config.toml
n_layer = 13
d_model = 96
n_head = 3
n_kv_head = 3
head_dim = 32
d_mlp = 384
vocab_size = 570
activation = "tanh_gelu"
norm = "layernorm"
norm_place = "pre"
norm_eps = 1e-05
positions = "learned"
qk_norm = false
attn_scale = 0.177
bias = "none"
tie_embeddings = true
parallel_block = false
extras = ["capped logits"]
init = "normal"
init_std_qkv = 0.051
init_std_o = 0.01
init_std_up = 0.051
init_std_down = 0.01
optimizer = "soap_variant"
lr = 0.00757
beta1 = 0.95
beta2 = 0.99
weight_decay = 0.0
lr_head = 0.0165
grad_clip = 2.0
warmup_steps = 200
schedule = "wsd"
decay_fraction = 1.0
decay_shape = "linear"
final_lr_fraction = 0.0
batch_tokens = 32768
seq_len = 384
doc_mask = true
train_tokens = 116500000
steps = 3556
dataset = "wikipedia_en"
Each number is 200 + 30 x the weight over its row's rms, rounded and kept within 0 to 999. Layers, rows and columns count from 0. The size before them is the row's rms in percent of the matrix's.

# o: layer 10 attention output (transposed), 96x96, rms 0.193, rows 59-63, columns 0-95
# v: layer 10 attention value, 96x96, rms 0.224, rows 60-63, columns 0-95
# q: layer 10 attention query, 96x96, rms 0.2, rows 64-66, columns 0-95
# k: layer 10 attention key, 96x96, rms 0.215, rows 64-65, columns 0-95
o59,110,197,228,209,196,211,200,235,223,192,201,278,194,126,161,190,240,203,166,182,233,200,194,190,274,260,192,215,158,189,180,185,150,244,220,202,206,214,212,218,250,170,201,204,209,180,214,180,161,247,153,193,218,188,204,197,202,190,232,156,186,152,158,151,206,171,249,141,185,191,220,242,210,213,192,180,175,235,181,237,265,193,192,184,158,187,185,174,144,222,174,203,224,166,218,179,213
v60,105,235,193,181,202,135,208,202,198,228,241,196,219,177,198,213,243,189,208,245,226,173,195,263,226,203,170,241,162,157,186,249,158,174,228,181,200,208,214,185,169,209,217,276,155,244,176,186,221,205,211,199,231,200,158,212,203,241,235,182,173,185,214,201,178,224,216,163,226,220,187,235,257,254,207,142,196,214,223,158,233,243,204,169,194,187,212,184,221,213,222,180,151,273,159,171,169
o60,107,165,216,217,201,204,150,163,211,185,164,177,204,224,192,247,227,198,218,212,185,142,156,184,196,248,212,224,194,179,245,200,176,214,205,192,189,229,147,279,180,205,195,220,215,207,246,152,193,172,181,207,202,186,216,247,192,222,172,188,212,227,245,185,174,149,239,177,176,180,174,159,185,187,214,169,188,165,161,248,215,175,196,186,214,245,176,254,246,256,177,245,189,148,177,243,255
v61,102,183,241,205,217,173,263,223,206,234,222,183,188,180,195,193,151,192,141,225,195,186,163,197,215,220,204,207,214,165,278,178,220,196,112,170,220,230,239,230,191,228,184,262,220,186,170,233,202,224,202,248,223,257,209,191,171,125,162,184,203,210,136,192,190,185,223,218,198,191,169,183,217,193,242,196,211,239,197,165,217,199,177,250,251,172,204,226,185,215,218,141,195,196,184,184,216
o61,096,211,192,255,218,242,237,188,214,231,168,160,235,216,187,218,177,195,176,176,251,189,244,165,195,157,189,177,190,215,174,229,184,191,196,229,198,162,214,180,204,174,141,162,179,225,195,203,199,155,198,263,195,164,172,241,212,218,157,223,190,210,159,210,181,167,263,194,170,199,168,218,203,160,166,183,244,236,191,228,236,192,183,207,219,166,255,99,226,186,189,195,162,149,210,222,215
v62,108,194,219,181,206,217,167,185,218,201,189,142,161,206,209,241,200,217,179,185,195,247,190,215,217,230,215,190,193,241,169,201,232,218,211,204,206,214,139,220,127,180,205,225,196,200,186,226,235,217,271,184,131,276,186,180,207,224,173,208,173,161,266,152,193,218,173,238,173,268,209,192,207,174,224,167,164,240,183,234,194,215,236,220,177,200,140,173,234,197,168,210,232,192,238,213,166
o62,102,270,214,170,250,147,152,165,221,192,212,156,207,192,210,171,190,214,216,243,244,229,208,215,213,212,245,192,180,183,186,184,181,168,203,194,171,217,217,204,246,209,217,216,241,208,135,181,194,209,158,164,208,199,164,239,147,166,223,183,210,213,224,206,191,237,235,185,208,132,209,159,160,161,225,226,202,162,238,172,194,177,238,229,195,163,295,234,200,203,234,200,174,220,216,174,188
v63,103,201,187,191,236,232,174,164,251,224,197,218,204,166,187,222,233,218,179,169,208,206,267,110,217,198,174,199,225,235,227,215,190,182,175,147,183,282,191,203,235,220,196,241,227,188,203,215,187,186,246,229,252,211,212,202,237,212,245,239,137,173,158,218,175,208,155,189,169,177,197,200,201,222,237,186,168,215,213,214,235,217,233,151,190,240,235,186,221,161,234,183,200,158,240,174,202
o63,101,191,263,252,207,162,183,280,170,163,207,143,193,179,244,177,185,151,190,187,246,178,220,233,194,244,213,193,235,212,203,175,227,205,255,259,172,180,182,241,183,183,220,167,191,219,238,218,239,186,197,263,195,180,198,182,219,187,228,211,258,198,228,227,190,201,251,171,235,175,235,226,195,190,190,182,200,165,166,191,140,205,224,163,182,218,216,206,153,195,215,190,254,196,201,181,162
q64,101,168,246,192,198,229,207,164,277,142,187,177,234,185,188,223,191,173,208,213,179,242,183,227,185,231,202,173,166,202,186,204,182,196,219,191,181,183,200,180,213,233,162,235,196,195,187,172,191,133,240,193,204,224,186,176,234,183,223,211,196,247,219,231,165,213,190,154,175,164,215,223,224,183,207,240,246,183,125,194,184,134,176,153,225,217,196,233,188,269,232,237,234,146,142,206,176
k64,103,231,254,189,214,213,196,151,262,201,196,232,246,154,195,208,151,209,214,235,183,217,221,227,228,207,186,168,176,240,186,209,216,226,189,232,206,181,165,202,199,197,186,238,164,214,201,192,170,151,174,199,163,225,184,137,204,176,271,200,240,224,193,226,206,166,226,217,224,168,176,192,242,189,286,190,222,211,144,204,199,161,217,208,186,279,192,227,159,200,214,212,221,147,151,216,190
q65,090,220,157,246,203,154,145,215,175,213,156,181,147,234,204,172,222,240,204,247,197,191,165,183,141,269,219,229,238,181,143,229,208,193,210,207,218,181,207,164,219,165,181,229,193,230,220,166,224,188,201,221,155,205,217,243,202,195,197,169,223,188,238,201,193,175,190,202,196,192,195,227,191,174,162,169,279,184,129,237,189,250,189,219,197,248,196,197,226,172,190,169,147,156,196,175,176
k65,088,207,230,219,224,249,175,234,170,189,186,195,188,255,197,218,184,208,189,185,230,123,242,201,196,259,232,240,235,179,179,191,229,187,268,178,268,184,238,231,218,184,169,217,175,198,244,183,236,204,250,221,208,197,228,193,167,185,210,197,202,191,207,203,230,227,214,183,172,234,212,211,179,209,221,198,256,179,164,206,150,198,248,191,183,222,212,135,210,148,168,237,141,153,159,188,198
q66,106,182,206,203,230,205,172,195,195,207,206,168,173,270,172,201,197,181,183,171,191,194,218,210,251,211,197,222,205,160,172,162,179,210,165,171,211,210,200,206,228,202,222,213,216,167,188,241,231,212,276,288,186,156,200,222,220,197,288,149,225,176,181,188,194,184,128,211,210,220,205,171,248,215,201,164,194,208,202,207,233,184,179,154,165,219,233,128,198,169,219,206,160,211,209,270,202